config.toml
num_hidden_layers = 9
num_attention_heads = 6
norm_eps = 1e-06
parallel_block = false
init = "normal"
learning_rate = 0.00319
lr_mult_o = 0.982
beta1 = 0.93
lr_head = 0.00669
max_grad_norm = 2.0
max_seq_len = 1024
dataset = "wikipedia_en"
Each number is 128 + 24 x the weight over its row's rms, rounded and kept within 0 to 255. Layers, rows and columns count from 0. Numbers have three digits each. The size before them is the row's rms in percent of the matrix's.

# k: layer 4 attention key, 768x768, rms 0.0336, rows 400-468, columns 480-575
# q: layer 4 attention query, 768x768, rms 0.0345, rows 401-469, columns 480-575
k400 114:122110099132101139096153129094136159166162102118121158167128114113156152122137145132123101133123140171123137125143162130133119094141121121079120081153141145137127114156157117163124141132156105149123162167170136120093135118092147097146149102141137104157081156155119123134153149148150118175
q401 117:151085107090152107166162137109101100119168102115118137090109153088155110131141180078145150136151135067118147129121089167109132128110108174117138144125120132104106168116118137109131095117105096167136094149114101145111183109150113134128126148135132126132055152099127143152149115135118130106
k401 115:139160146133114143089121138097155117128182105144112111134154112127125113112122095187150118116113124101122178115124147123126157118129131130149114174099090114165117134163112141168135129136135113127131146138134129092128134125148139158146126162134145155093143138181167141142150131156155091120
q402 116:123124117111110125127130073123067108111165132164141127139136151116134118156113147127125172143126117113127176078091147116121145158127140166143142090162135147150093114093129112112131131108128100139137161109154094138099124103170118176092122110107174137124107096126149128143124118124094170092
k402 117:135122126151126108149097164167153083056155117096127118132087173115096137120151095118136102137129122113119135089112112132140143145143128117096099119100079151149091125118109133102095155196115151157130103166182184118142097138156133142088118177106120114123114121152134099155115103153123112145
q403 116:124130149095132115085099119117127094112121095087120131119179127096127120125140160188134151125129137123129038120138107162128168137100136126110139107122170127101151143143145126105089113150122148124105141132119165151061141172124113165094155111088098118176128102094098142124140178120150112094
k403 116:123151157130129135130109122172133138145106128114164148173130132138175062140147156124164145149091137100132173129090124127168125095142127085086153126167152134131080136118109121094170115115095112125126104155160135102141124098108140096099118130120139160141140127111122141138129134153134113116
q404 113:136173118118129104132139125097152138143130105132114117123123116148125170098109136160132109167092121086126120159153142167122130118093131116111136096153149139118133141180094120151100129144094133153131134129121110111166144161123093120119082046203142102134124099125161112157111113113131077118
k404 112:131130123111130134094135113147129132126160112153085133139141190155082164081105125135111117113094052126135156130113123131121169177124115154136151123123143172122103162140107133166152127124169129107117128126131080080152119146113123149149148185128091154145153128130079091098117165112159135131
q405 117:153098082167148159130129130114146103166122130155108143125137115137093093117112088155140138137108125165103112149159157178192157090116116138111182114105110098101141156119107056105107127117132104145126145142134125099117149137148097163127121078160145129097117119080160184144128128088129108131
k405 117:148134124116143169120125167128140104175112120108115112187151171105145133111158094161142140120166127117129105104122135091107126103123144138160109107121136124124122150099135158125140073101171131172143122132123163108110098117103134144109116071127113146124142133134135088099144147144083110131
q406 115:151141096103160104133158142121121148151111132161133152160139169127122118138107125138142110087134139097120160118160126150132089125119088108122155170163144083120132128151195128138121132116151113121143116147139133134149089132131141112164139210136125137125140142136147135136143176145143100130
k406 112:147104181124141114156080117189161120126100135134152096076117143125103145118122135123114140156128136129132172123120128123112140125146177096102120110147147142121122112150132136140091121130118117103124181086166140128091133102113136106132113146129090143179093138118181150146148140143081115133
q407 114:152147083094168113102129136168135149135138189107171130094116134149088117142128128095140152117142102184126120139157117129160109137109155122113130159109149108157126122117132135088113119151064128131139126113147082138147124116097129134153145126090102141130148132109135152106123152110127169123
k407 113:104152123145109126134143125110118135147131099137142109118174115117147082092120115127102115106125128142138172136151131136131114115114130123113143147155144130110115127118126123097114114103174133130103129147109135168122077088122091130131102124132112146099076151136140133117142113141131146135
q408 111:144119068108136113102111105150160176128148111148154130153123119130119103096139131165103151107101093157129136130076110123142136100114106088095137135144140132115138124104087139106060097104157111140129091120134133139131167087092109120115072116110094092116126098155165126084155128125098148147
k408 117:138108116122158126120176132109121089057085131102086156127176162164127124115145174144130134093121152130124177162135116092118121114108156121130123117115112103105083118100148107126144119086144161107099131162152118131140117118124167113140146108119139111148107155103082171141156127105121164108
q409 114:099134189136102150154133141137105124112106133118143097143115163094112145138160136170143137147140121147123148169127146126150165166147142112117092129129131154192162141166157121177069144146145107084132073099082086124092089132131140122070141135136166145124125145142126119152145102158066118135
k409 114:119114111157158121110145097139111109102119154071108134152128168127128127113116132115107126093121133144130104151167141140132133144127146158174122135129136122106138113090121081108137128145127176148150101122122110121116145155122108104138178159125139143179118095129158150132107134106129105123
q410 117:140162158127105095118105149080119147122169151137136143087128160088138145125152146121145144134122155129124126150138133126105139083142101130099139114121141140085116186107134110123106103115123125123117095140130094150124100098092150099178142130112116110086119149131127113139120143098146139145
k410 117:126095102097128156118120165162113142115122185136150105140129078179151117143133135100135140149166115172126173127110097142128120145108143134151111135162135144142133138186112138138148141165160084171117137142166152115126132121142139158094123088121166140109110117135102135116074118153126131111
q411 116:128179114176169123118097119119122093102083105142100158084129141105135158111128145138136111109116140114123137124119158144154114097122090141129103100138138164163152096163135125110156110116117128143101127140151128143175106065131129140183152121096110106126145149148128095110091088130147135097
k411 115:138144121064137114086153157083149118131103141154114126135131097151141181146121144149085133172136121146112096162129138150127137179088125047114155116108171135116147144093108120140127138167098144065124095153129149115115144061121093142144117113143133154153140148139107115072156091133139143169
q412 114:114152095115117099117095077126150154102123108092132097110142151107129149156120079118114117093142174125125141094119092147119174120144124107154094146148091138116128155188099117119119128102111114139142108137083111147125106087136144132132161119151133118119138118144101116120147128134111118097
k412 110:120122077112125140130177175123125112124131128139123156128183098112125101148140117124110136139115096150136079140107119160129112111144104113165136153156185132133092136120150159160141114146083153148111128116183132162076119101077137157123115120138151125102124117124111102124145130140144160121
q413 115:150181158085118120086151101125102117131123095101120113065124138127094157098128154109160102136156145117127106147165101128113137153120143085115152155144129129127123153086144156153097095097145138100123145099088124124122174132149135119130146107124107191177112102100118137136130111131107137142
k413 115:125131141179126130094141110118159167105123133099150134117125118092169171119097098190144142115112133117128128123129172094146099123156140150172146106147155099168113138156153081144124116099105127125109129102091130118134129158056168125131146087174157108152123111168121098123092132119143145178
q414 114:149132105146147114078087147100119103147154054088147121156129106123088130133136165160109127126172093109134117127154150082139154089103087136136172117159130153158131139141118118146156113129155130140144113104147122164160134143153126123146099075141091140146140116136144138133134156139106134108
k414 113:133180139138135126125136078120145168106107169103129164151154169133104122112127135159129090139132123122138160115117118134135108134099132120126123100085092098124103127115114142083130105148149151136104180163136155132108074135097153080097128096143141127102136130123138164100142097135185159113
q415 118:150090136179143151142157108120117113110160150123127114098157132096119129135107109105118097095150124133123137143088126156114107129134114101156185108124136138078114114119141170120154087138121168096138121122089142081118129157138102108063158132128103171099125146128134125144145125111153119117
k415 118:157113135120079196129082121171157155165050132111146130148121167163131094138113098103114132148120137127098148114132112162127121101135143088124120131182134126144122113081108135176143111149144110121138122126105136113137161080114119139172103132119146130181123122124102064174123138140120093105
q416 115:109134130116152105164092159146121126162081132114143109163120133108123128094119113138104151106151170125134088147138123158137124125081139131121185159130126158124168115131144139143103129140089119161141082124132108107140106127134122127097146127126150118126090131090109102078175183118147142109
k416 114:130150145129145102138111127128080156140145131119106130145132118126139166149131138187130141130138129121136151138149128137146121107144154101145090125116135045108144119115100110134116125130099130175111109124149121145179107120145134171108117103123113136148107130161140101132130094117098103086
q417 114:092137170170174142115156156142141081166147144077107096114156108106106143123143125129145146146144183099124111096119120133114112105141125111104116150173087144158118156098139093138129130096105100145151137163123158140153112117113138157151135140130153153152180161150134124113122120152140130113
k417 120:153143112139152073149135130112130135076074116114138124127151163121117161053156121176113130147149135122126124087103120138132196126119115128153119151136125157130147117106069150132130124163143088073108154109104137198159133134144131124122153118133111104142131121154131138146146178118114146098
q418 119:152078144111135136093134113122143101080120100109109142154155140086142092134138083121126097131104141113130153113143112103135134139098136137158128138152136118096165108123067133156116152124124131112161103119145111161106127135136162141094147077140123119122123111096092178188136098141108173149
k418 120:151174101127100136128122169090123077149130152080143167119118137147127098102115125084145202112109136139141097100142111134154103160095137126118105079112060084159136131142126134160110119110084124126130106159147104152140134152126130088104180100151144143095148116113092139108122135144147092165
q419 110:104144160164087112135145085111146123139100164159121172088060129104116196146102113151106100121102127109137086136143117146132106142174117127086154110138070098183124116155128133143161181141184145153126117153163125132122147111134113096138111144142104099142146125089107159103130156161160137096
k419 111:103123104116134117120133113166166123097135159162186127141149147123146136119173172116141109106123100141119113122142150126144148104109139186121146155092148150131163135151171132116081087135107123128135154141143122156132100122159122101141141128109186127142123155140132093115110140149094150200
q420 114:100187165102117141107130157145118122123132167104177121096095102108171128046123161139148109127189138129154126118129189140087100095128130141114147122097170138152125128101147113160099147097176132124128166103115129152149125127127136148104137143101151138115119144120105094145144128172112110121
k420 111:155076116171105142167097121083166116122120104141176129124137107077098124120134111139149169091117103153136108101183137086140129131130103080164108118186086116135141144180124144129134124143146127119138125157146082112122117088113136105182144157118119114136147111110139084083134119157105156114
q421 113:094120090137050126128087170134152093094141134126155131130117089107155115128107147139143149140085164078113116124146124136123098144156118066165156104117125119082159132131112140114120142098117145150149119147099128164113110135118127113126158129117143092178142110130116140126120116124152120141
k421 113:127127127147141172101092153194145121130142165103160132121094173132088110110129090168144145147122109159118122121183117103125085125138171132146133120133137157161091074149104142153158129158139141153111170110116132148134150093131148126158100118121183138128178133107117111111188123129164070109
q422 116:126154118146079096150119160117142145119144123140134096112134091139188151146129156087138153111145130110130134113182144118086148125099127112128166117113120098138120148122131111141156129122146139144154124123138097147173140122122146158148116143146115162130129137109131136135127133151128144090
k422 114:137135094120100110154136126085090146172083130108172186115124106111108106162137106156106141128096118136132127167143104143154121107136110149107122131143135124084136117158114133164116130140120115125145149156147176119116130107107123111099172189121139131107034170156136120125138123138176133133
q423 116:124115111119104136112148093124131141114111162130146146134173114115126160149134085127133129119099099067132144109109188123138148115149127124167124148088092141138145112120130122138114129193055156089139101126154133123094152106126107107109079138131148136134146070123153121141136145148141163102
k423 114:067120110121133148134111152152105099149137159138129146133134150115131104115137150104163155107124144107136106136142097131093113106129163159171138083169133101156130177119126123104154141113147131097113119138104100111127109142077088115137126137145126102141131144101105155080129136131163112101
q424 112:125128118170188137085157139121122121153120133133115122143162119144117105101167185141109121173124120136140142093129099129145119100181107104141121146115131169118143145117144126122080172133176154147139122121154102136138121117132158153128098125159144169141165162095130140145118173076164143103
k424 112:132084109085120148124124095119145167118101123116121084109083121107137119164139110161176133090148119107127088157101161149104117139153121123116131129132104110119150144155107118138120105161107153105146118141185148144129112099079147134152138126144151131150131126084154128161116118135127113160
q425 112:126073120136125119136135098114162121112131137155144078118095116124113148120130091147131134144128139131106081153119139121110077127127166124162132134157115117111079145125149124121152141100128102109111119154133142144138169134136167144105111096119128149157113141070103142116128105119147108101
k425 112:151158142127076157133168131130136164119155139108120129124132108115133134121099153138150144152139135119127123134094096166151139106120130208146154100092142142150077117152142129125131107130148159162130105115063139145113140136149152102150101089113138121167089151137120151123144113075133154128
q426 113:100106125142155124103127128089141160097139109140109095144145121126148143130130127076136104153134111181129103145128179145114086143137087120105122144120122134102141170148101122049146130135112129106141145125154150102143111127141146146134120114136109121089140107119112119132148155155120169159
k426 115:140110108108082084141097101083114111169179130104135121126092108139114082115200098117152156180142129133133126090163115109089134128099131117093152130150132080103088130167116124161108126107150140133126068162152140128113099115119123116146162128131122086149115103135131135093146116136119132143
q427 118:108162149169129070130140173126142128180124119136126077155094117133087130157110154182098134109153132144126122092153100151112105129117116129122095097141125135120125133144078139117105106133128088139123126161120151133147135092073105142101117137143118116159143140157171106143136142138140130113
k427 117:099108096103096121135089114145158123101160088125117158126140176148140118122122173119102165122140115107124131156160136147128142111137155136123146115155145082102110161104134114140129149135126104159135145170127134112100143120111178106134143114115104143091096136134123087129123113141120113148
q428 122:109142166135145163118080123086127110124145130125132136081094119166091140102106158175126178137124105156131153128110136155136135117117131105134115102141106127120129130140157131124133100123167119143134140153139112130131138175130085130122124156129138109143130115096124139163116083126132156152
k428 116:149111126161133109081125114112170126101128133172168101117137155141133111178141141094119168120112132124131162144141130128118127138178117125131124169086150127149109126128151116109107175111104147123114162094100121139104103147147115138111137087138121177142129180113131121144130169149151170171
q429 116:135136136158122093135133140107096175127063119152108109146097133123126125184088112144160099165109183108133092101109111143144163147126080133116160136132129144151094094087103136128106162141135114117132102118106145110088115169111150146079130129109125089124127157161105146126185119107128117092
k429 118:139137101104095186116104154095133139100144124111145124133116091127138158132104191163121117153123135111124133144136117127109086110170146108120107079062116126087122111151106141114123137130103124107129146131157094129107128092109154162114152122109130116150137144101080136124128088113132159121
q430 117:163152152117124156122118101159109116130138112138140148168134130184113119138144121182167168064136074128136142141142127136122128152129090135122135148178122148142131143141066128124113116159125131112117113092131166134148162084104128103110122155119118113046153148099127130178097119164147159140
k430 116:154150117165149110153145162131072125152119132084108124080143117119126169106104121144103136108130182116127141067109148107117148110150139149133112133106116170132103117128120110145113095159131119131139132155152121122169164123115116127149109123119107132149122127141125140093138173087102095189
q431 115:117152082123124168154137168171116130109133136136140117137124118109109153140150151100111072168104130087129116143110153108115125150124106146144143142153144158172150153157107132181149139132094132114142105139134111068104137105158108109131107116124110123099137174143094137133142147181115127125
k431 114:121138103124148094152149096140096114124118096148135106087123168161134100109123108106113132128172136157128113145157105127115094142152148148113154129115108122149151117149117130162078185174117115137123163123179126117087108108144122061126135093168145109165131124154146134122154097068131134138
q432 117:148164144103110120120122143173087166170145159122116115093090158153103183079127130155131116161107101096118104144115114115113138147111137130131130128141103125169124152115130149152146131214135121126132131071153129140157092057117119113115109149106117142159132157132134128142138108140177166109
k432 115:145126126140110151144110125107175170095128098093079159159159082132159144116131133126127123107157130141126152125096151098097112143127106142137117140125141096127129102106132159122157162151086136128131113120143128134142147152104134114128111138127081136182144137119100161130105110145130164095
q433 117:112112178142122139123131141105127129131130115135105142115091093127145150175163120136125100150167121113130107133087160125164084129112170165145166128117122141102116138165130138121166147129178107122151134127164165101128133157122104078133147104119113135123139120129156136135181105150127127134
k433 118:115083142090144100109097130137132176114106140121114100132101164098142145144154118139152073143107136118123162092142168130127141165130118110138117112068094178116120135174138140120114108132154115149125125200126168130122130102130149088120152125119137106111124131071190092171110092136133153121
q434 118:154099180128111144161101108144147125125118147118164106150123110120126139086118109138128144082124117130120136140182148105122138135130091141158153134154126114137076068145129109113125109122151134154138115094135147161142122117101121094144033155173098187094145145130114112129129137138130179146
k434 114:161119105131140146138094165122128150140092129130123141105138129136109120120146132121157138116100115105130103158107121160152152126114102145117086129123143107147111124116099134167139173144102107143101178149127087120142134134097136145144138153150115110141144164128156152098106174091157090164
q435 117:155155093153180157122135142122080097116137102113103108149137133158135109168147141108120124113122123156128095142145155151173132123132155168169158104144134133139130111138114165114108124121154130094123111084140133146116104085138124125166142096149126116125111139139106114063182106138129139128
k435 114:108155164114116139148107128122092154136107134149124108095133125163098142096143083164152178133143109089126117137098106090129134110139175106122099111153116085150160099081120079161110111139151089144122149147082110146124127157148125152151097158125175163135133101115150100141116136130089100108
q436 118:115172093146138148139111120111121106153090115156106138122107143126109125161149131091162096110138121124113125146169101092109130119159127100128112152128134108103155131104160151093088138160174119144134096094149114131124085113126111141161109141140145141125138152150100140124129099123117162160
k436 118:147164094121073079143134153122132128073125124096139153168173091130168122096132114112118102149119156111136111139100143089120194124117038162106137103101184105140106123137162118118171102117097107064130115157148150152118100126178129138103112102154147079145120131155129131096109119134152090094
q437 109:090064099106097098167116083147139114140132153133091184071119122112097158149114178135158150095126198149133086122140181137127132103143148103165106132104154145166132137099099100157146093102148140143135115122094150112164167124156141171114131163127126118103114149117145090152132159103119099130
k437 112:140153147145128122094160139139134158100138095121158113138122115121118127115117149151124095138121100108124124080118124138115157156146144134099102137128087097111112123112136149089123140144129139113150104140096131125098080131121128155124150133120169126122166133150130169139104136110098131164
q438 115:123114148154130104092127134149164148116120102174085181141125148125119117140114100134118144129095107122126169137126121105108116106105108135145097163105123160108128130138123129145114160136167119140142126090117133097156121129180114131077100135113153099135134129159151141116123179125134114137
k438 114:150132132152110103131187076098119092172125111163128113133109151126129127121137130124136154139071186091113135102171141109091155140122111119135141078112135110143114120127146121116067122126100099166125127121126186100119134141107154125114112145148112128129136168157137122152106130114133130146
q439 110:126145106139121132083094123140135145131161116140128157060122143176084137102138170101119156103102102103119146118149059106110110088108193147135139134134111179125118170134133151093101103110113156139132135137149160138125125143139126125119143103156170150145114140134100109137162112123158129165
k439 118:085126128086158143115142141154129110147098173149158157120140147127109096139087097159172099132157096105116136112170146132123149153136115138104141123107090116125128140122150122176129108159166150104127144114058134117119151123108149164131121178132154153168135133148150091146162103140107131085
q440 118:110151132086139107141163113102172133103137146150128126112128120155106049123155125123143113156139132127126149078120148116148126148138084140125129093129097149113084150109167138154128116153114137124134156123161137123117106165128126140143113103117136138136115081123158159124119108116074131083
k440 114:130105103161126139134103129145155123138145105098121091163129128145089125148132112133106142134117107132117086106154115142112100113113097132105160101172160113145137118147124118090101071097172142116138166117108149128143123098105117118119115149123107156115109100172080110145137089147144091141
q441 118:155130110092133158126176178156131176143151118157126114112104096112102147146123122067153130125100165147131153101122100150137120128141115152137142117115146178137128138132176139114143153148146128128124128121131131152105147111145148143129129145122120075169144129137150104138104139126140089093
k441 114:136122127149131125135138083132101127114130165141101108154133144151122119149116107142109081130127103180135147144136132118098115130127114104147124115166105131113141090120131129118109121148125139139132109102122167130100124106167168131138124103108127139147126105109154125133141140156126166129
q442 117:118145133171109140140126131124136136113137126123100111099128102079115113115073103149123153124120123158136138136134131165148110095175158093083116142157146140115157158124114160083117122105132152115142133186100079136128172168106130153123162116132124131122133128151137126104136144119159131099
k442 114:116115129147140181087125132102172119137162147135120140126152133137120095157139121155126110144133125130126141130116135118139172130142147118132116171138152153118140130132148126163126112158126101134135123115113144098123161125114142157087126111099116171153104121123134051127085132132158080191
q443 113:156117136113081093146128098170102109136093136134080116126130119139066110117129100132105168139094155120121151180141150123147091081156161140123130138140131142173113175123114179126126085095146069088147049154171103134100125134152112140149175139134143091109109119119152127139158139134124143111
k443 111:126168147164132129176123145122134143154113128148115146149142182139165158153165115091105097150108131113126140127093141091120102129127119123140094112152116091111113101126130147142124161112076120138126101094139160110106060096122112085115160092137128142153118138125175091169112153136126136132
q444 107:157060106153115121139107141095143139124117116125100084166116112148114110135120124118077116102128128089127126129104152138119134148115145135081106157116111144128110136104121131096130127112159151116130122130175127125121138130123115100122122156108141073126109099117134159128116128104129142112
k444 111:096160133102144131130125143137116156149137110128101166182132102111106116156102118113132093139134122094132151136141089119129119123135175149146122192131106137091157135127145146133094145155138136153122123121122102157094125120149124121133089125104112125132114114122147102081151138142136139137
q445 120:102119176062124127137138132125135173082137098142147120100149134111121136145129128112151120109111154122115125130101133126136081110109152151150114111179109093111140149134089126127136110138145118103133124097092126125153170129128177158129176114162116156102102157145111104161136098115109140112
k445 120:157132099082120113126142117156139145131128171158136126141101133142141142112098159123136117108110125153125114108126151131105110120111125136133186165126136126160153119137107105111091149122157141124152132093144121102109137106123111094112087130131166130128150120108113138118121136187187115135
q446 113:092106168093091104083129140141143106194145118135139077154102133150158109137128136107120095152174137114125098109081113110109113117121124160093095152156106148129129159076131124141110159144099106109123142144068132124154169111102121125105187159128129127162109127135128112111142139130139152153
k446 115:145132090118169106122169155142082126064109131131102128139133102143111104086135104151107117127119077074134165113144170144141148127093116067082155117145129106167084136078135129112101107102135129140111133089123123144112119167156106143115121115152092118081132147125128129126122108105143137110
q447 117:115120111136128150129098143122117114158182083147129135141164162094134144168149106109130109124128141142135135105135094099131143151140114167116088136118110119134067103184137124168135111134153082124125141122125102132166133160136174118172134093134125106122096135179138167120123155108111113081
k447 116:120106145118140137138155112122100129144114184125113134114123129182136135132159122104135110147116160143131139155116156116129075138125141085146098104106131130114154125091146161087107152108177200140163088103167173135109124152116141144116124167124136128152159142105117142096198121149160114117
q448 112:079119104122097126110140137117140143157106149137121144148091142141132109124139122133132127102130116157118165138097115107139088136108157136173156165169157123138126189108160101115163136149149108151150108127106142125132143113144132140115143127131122115107128136166121126169101131133150130154
k448 109:122134135104132190111113102066092156132129123131132128132111112136134155115134109122113099106128125121130130082144114119123135127114125122136189134126109105116155122109129154109128108134127111105145152088128139155132098105124137113177134130132088121096120145153158068120140110144121141142
q449 114:155129085116128124127098144076158150150124174108132110184133153095152140141140160104117131109100107138127145138175151112161126143128122146125133134163117104139134168140171102154090106151113117127109093064104160176110129147158146164145120150132118148087096092081144124180135128141099136119
k449 113:132125117111138141151135120150175149129135129107118134133133094153149130110126169103140147162123175148130092122129138155135073109129157142099105133095148140086144076142166152109088169113145144154136145163119149110138118122124126116124112109104100104091123138125129146154142147123101162131
q450 117:133080123131124104098086129128109098152144114117134120123132153169141123108134136166134132076130118106129123114121140152121102157114149132085137124144183109123109132130158099122141173109168097110127107147102120183152110127164081111119120118163139128144130114099115109139108062104131168115
k450 116:111165120113107098148110132147171122096149143114147096146122134165091159143141115096118177160117189156151104118137100144190128139151161128173139113168145139132131132121126102125139102127168118072107118127141163112147100075132100124115120107124121122119132122129131153144114129129142118131
q451 118:171135111124152135090128112100150129087164144117132106080157186111084106083122117108118107118111070139133086097092093088122102118116124150162131148135114075128127151099122112095087138132117120117103140116145098152099127136136113120146135152152147097122083113129144151097167145120086159127
k451 115:084103106134118101139112141136108173134069171102117146129160137129113152128122141158156138134155131115148137136150109114086155077117152105165163136139090139114133137136115122108177130105133117154143174108144114136137099179109106127122129161141131141138133131126063135117143166123145141136
q452 113:078104145182105156136090130084128122135104058129133093129130178128110141095151163161085085106150166144116102139122171104086140117118164144148126120100099160100107126172147118142183071159117144162122105149138164140115116133145130077140142111121145153096142129103160115136148178130112172089
k452 114:138101110154105133158136108130117187122102170157117195145141107144171121184171112114126124105081095127126171102102103098143150118113147112158142126128145142117106145125100142109097104105144128159111114104136138149123159123120137133099133137137080144122139141102121115157133111099150146152
q453 113:170111134077124123142144138129111174116097125094124117107123080132140109140134120154130133111149135145117137133120110096117140131116153174126101135112097071131123143148105184153093181115097117150099162104107134092133128166148156163119167149184120114115100135157167143161159108098161118126
k453 113:148110088136158106092108147143117144103133128102132094098139114148118112164095192131096106155159099158144124110131143172125097152129121129155129105075105154145168163139128135175132086113162150138101113117075174141124116141147097079127137153129115162133149145139075120118065154142129122107
q454 114:142125068107100152131148151118132106130131122090080184109148136163118131113145071111108127129105117112156149097100140138149106160169138142192105066058137126167143140129108100137116150115118126118147152164121120126154132088100096127140104112154122113122136153122136119176155138109142138127
k454 113:111135132117124129133129151146158143175143121117146130115163172128184131149116137128119131133181170167142111123071152123134120118112084109167149160149120127093120119124097103101095107143162161093122138107143110083123131157119124150143168123116122112120162088085123094088127114104114165151
q455 115:106110108093136104158167128129060104130109101119111122117124091146160112110111082101114152129112116156121118128165114133094122125143158092122184127124156126111099126171143162114092158168121132159105138143153113122112121139136114185132176129092097141111131126151191087147141150154153130116
k455 118:159094148175106103148099115139152134128108119172092140124140099157101101177128154100124114099151145096130133119098095125103155117093148070107118150128112149105106139123120101151156111161143121095129074129118173122162127139141146132100147100143130076106148128115088148078090116113134081115
q456 120:140114147131121116130105096121113146120104123091161108102158137122143129129095143118135121151086147124096136153100152077132096102142111160124106128133131147105120130112109134103150104138136121146134093141104131123149134142169146109100201179128135091117150116100123115150138123126132105104
k456 115:124124108131126190108127135111134100103100088135133161150091154123123119062142120114148109125126098161129169149160113090109140128136110085147124150105130135149126138145156139123094186056143125126133139160140126111139105113142140162126126154164104133111136125114129098106140114133108137080
q457 111:137135171140100146110144126149118149123088117102134160115109113140096114090111117128106141102109140133117173151123080113156129087150115094120134106088105126128125118154144116139136155096091112101122134102100123105108130136152111150117132135104113148162145114119082121119115136126094106058
k457 112:128117123138132114104138142113088142137122099108127105160158126116153152122149092141114125135122111164111111136139142098109097132131119130119073118138126139131109121106099144125089144097093128105134145109114153114110132146107107128103106115137089119146150137142154100128097149144144125133
q458 113:111151145140109129111113126133162093119158138132087143116120153142126113123127148130118117162126099096116108148118154123136129126118129124131148126136134162154114150126151121124134120114102077138136124128100148110136129133121130106148109120141169111108123125133143102144136107184127121088
k458 115:152141157142134132106181105149085161176123104131126101119123109160127125156171114146174131120131128116121146098153126105120111132144131133083116114097167133121109183117065147129094119148113128103094114127135100136141098096150138144134131126178120127109133119125100166122109137102122157118
q459 118:143150114122151113029092133149150141123086139168108134120114116145133140145125137108137107103111127114125151139136090120116168101115157107122133123126181111104161129125134144166122138107095131135134144095114139198118143158161138144143110131131146172150148106162127159106124103110115138087
k459 113:070111143133143156184143147127088113154133086129153126154103154093117178124097179154131101150110164188130126129125138130093124091098144110108142112135076179143131112156156132114103138186154125085125116155086119133128134116108098091137106148144105104129123041123166175104145135134174109105
q460 115:131159164117118081132111083110115145157143108122113127113153120136161110140142069137118142122178108159131075131116132079127115125131069115166143114127115147079143148092129135119075136118138098184144154107091129078122135157131130130080125127122158148163135141125124124173182137130139077130
k460 117:108070136104128140142151212152098139103124085126125122166142129147115124110117121144114137130157135100152136083163114157192118115127181118117119113130144108122117124122143117172122156123115106117146122140107144113122166129130137128155142139146181174121109199087140100096069121157144120145
q461 110:115099133143107095108133127144105127146145155104152160171113127115136120070160131122106134134117071122130104123116153121166102132147095198162135125137110118129158100103122123134110122130154180105158116162148139110131095095127091142103163119158122093121125163112115117110143134102087122155
k461 114:077131159116118125135129091117161120152108104138125086127144160115106093114113148133127124127143145132136133147120115137124096122113143117127171125102125117141103142191129086118169098147110154149087167097103092127085176138122144127141127124130103124115158141134122103150165137140124104164
q462 116:095145128132056191141113148102151113117127096134127121145119139107127108134182131140127099146096129122112129142111107095112081119139119165187177122073152153121166121200122092134088089119127145130136174132149150144122112121100130101126105143112125137121095102154060087088152126139143103108
k462 117:163149127146188116167110122147111120148130136123109122143119144137167112085139177154150114113077106112124098109177122072128145132147129110093103124136078099140154147124111138134112144109154101117139139123123115099134125142117133147101110068116075058156137068139114127146140092096123138107
q463 115:155091068103127165160089168119098101116127113132059144159143104099143109097132116113094144157143129138132134134155154097167143070120121084133129151149120144154124162129157108135107147186170143141114134102114119104122141137111149140110134145161126122117142078105173110110114183169085125088
k463 117:183142076134139082151172057151177155147131119118133146134140113137141156158117147095164113137153150085127122140111138169100101155098145120120108064160097138140130101125139118171161154146131163144145137156165130155117089154121129115112114146126125117126096143111123131116107147123139120080
q464 115:126076113118135131144106101124129128141162174112144158122156103158145134169166110103137120106116129040114153122078160163111147163125135133098103134182144121108136158170132156117138151119152156142116129134111132122087109115142091110115140115099145125144161129113092126148140139085123136125
k464 116:099174097111130151108102143137096089114140142107170142138102113147110142163142131116153130132106118156122145153128095156098127093107090102199146122124130109133109152131151148156089119120123135110094063137104145103098197153110163174167045124130147119159108106162171140131169131141109145180
q465 116:083173116093133137105144100155119090102141135144159146139138176105110136143139101159137160155092089136124116180157124137165120137140121112125181114094186159178161140120114150106148155105112150169157093122141125126076137124100136114070154107145110113108088154151126144147064105137112105125
k465 114:163097144144125126127111157136137097164132130115165143111138110136134142120121152127135125121109124151129163132093107155109130123158133118144144159132122101077115130114157108118098102112121123138129120119098141106117032138182108141138083102127149134189162135121117086142090141115132146134
q466 111:144107177129119127110127137154100149114165090147117163135141129138118146125117119114133124171149140110116128174132123123092131130135076177149113122175119135107099126122122124141114162122126143151125128128122158077148138104127149164127121143146083123092137130151149094118129169092134123075
k466 115:143144124138107145131159104132121107113100155133148176141120121127118077120113157142117106119158084156131120131111159138120131143103143116107162101140134108117101152134120110144125135136124095106128127134148133102136171108080113163149122163097134108130183129170132108143144146137101126110
q467 114:108107163162125125103125123121143133115129098124157138123104196138120126130103119132128089127168125138142122110116125112135161116149119121132065098106114108120145128120128149155113176135150167153123106150083107128113166133116100161114173126158087110116119130125101147139171115153148116121
k467 116:120053080166170124122097160131142105177162150156149140141145136143111147139119131109101099145156139103132107106126106118133086104129129123154149144143120126114138097127161109160142124137128101085088093134108150172126146150119164124106134142109153134082164169117149104129092095124167083114
q468 114:098152128148152078141121145126142104102187132116139145121121145073128147103118099160167110136128116149131086106098146134096136128109115104146084161181153134148152147121106110155126097117108167149127144114133142102107140109137122123133092154119101119121133118147135170174103134122100134145
k468 114:090171146115141116085105129104104162151139123159121084108102125109114114121175153145156158154143108178147128123108155119128114155113094127105143138140118131115117129141131148090126151141148144157133140119134133148113144131106162120140045118155108107201120126129108119120132122112127104154
q469 117:113136122178130093110168184154093153129107139121094113111132123175102123109117138136176132139148094182135092123107079094157148185112076162118142131126112139161144153150125109090110138147171163137140120156153145110092142130111096114091140100159117132133115164079126140131109118126139089058